Weights of a small transformer language model.
Size: width 128, MLP 1024 tanh GELU, 3.44M parameters.
Architecture: RMSNorm before each block, rotary positions, no biases in attention or MLP, untied embeddings.
Training: a variant of SOAP for these matrices, 156M tokens, 4761 steps.
Each number is 500 + 50 x the weight over its row's rms, rounded and kept within 0 to 999. Layers, rows and columns count from 0. Numbers have three digits each. The size before them is the row's rms in percent of the matrix's.

# up: layer 4 MLP up, 1024x128, rms 0.229, rows 1014-1023, columns 32-63
# down: layer 4 MLP down (transposed), 1024x128, rms 0.223, rows 1014-1023, columns 32-63
up1014 109:493467474518582546398525472511508580457524481556491467493481590428464460461499477568476360410485
down1014 110:556458482520471484566427412482447500487543435548513542599489533552575498622531477488419473582465
up1015 094:423522545555576501515459417437584552458502560586495534480481515471572479589568468464411505577460
down1015 090:559506446490520432457489616404513420544516567477526562548494558487415493481396554536515571436516
up1016 093:518452416569459496562480423505485524509487556538514405489569469479418552537473513445441421546526
down1016 091:591573422485534573565428527464554501528515603467501507522398628478505454375471418472482432600440
up1017 101:509558501515491437579526510426500494434568500427545482431504499567421609465541483519413487501481
down1017 095:472526481611453513555485547530518497489505512475568412522499517470519604541423510526524469496486
up1018 098:418477515548571505442553496494558501536441548413492502423504467543478534555520494519475540444505
down1018 112:456460565608530426465428543533447501518455514466515575484505461570481517471579501448504472382514
up1019 093:540506493488478543516487554462596491499455486488492485572568480534564521509537533483528499503506
down1019 087:512460551479463697539504478521506526485526540421482510487507504432514438437588524483474494515550
up1020 102:512501534514548449569514506391586471575505532490484552448556560524512528409509478468458536509443
down1020 106:570457561574452602483388508442482511524484491456481504540525493467541451508459510566664455425457
up1021 093:512426618499469423491524489456496533453521573552424475441519554493554492581603528530562518443484
down1021 099:448498392612443510540442574420506494541499533506488563456471544416491512405439485618494483518566
up1022 101:393533499518389563418478538513446492563534503581429532540456450490575499543555517509569473444501
down1022 089:492548486479488399466505572488479483393522403565496510474513540548553600457526511400449412508599
up1023 087:553501529523488568513521528518480437456379574542506446504443534455493550538451420431494587565470
down1023 079:415499500535564459462557472527456487514575534469429532523440412474446478474496483421468572477552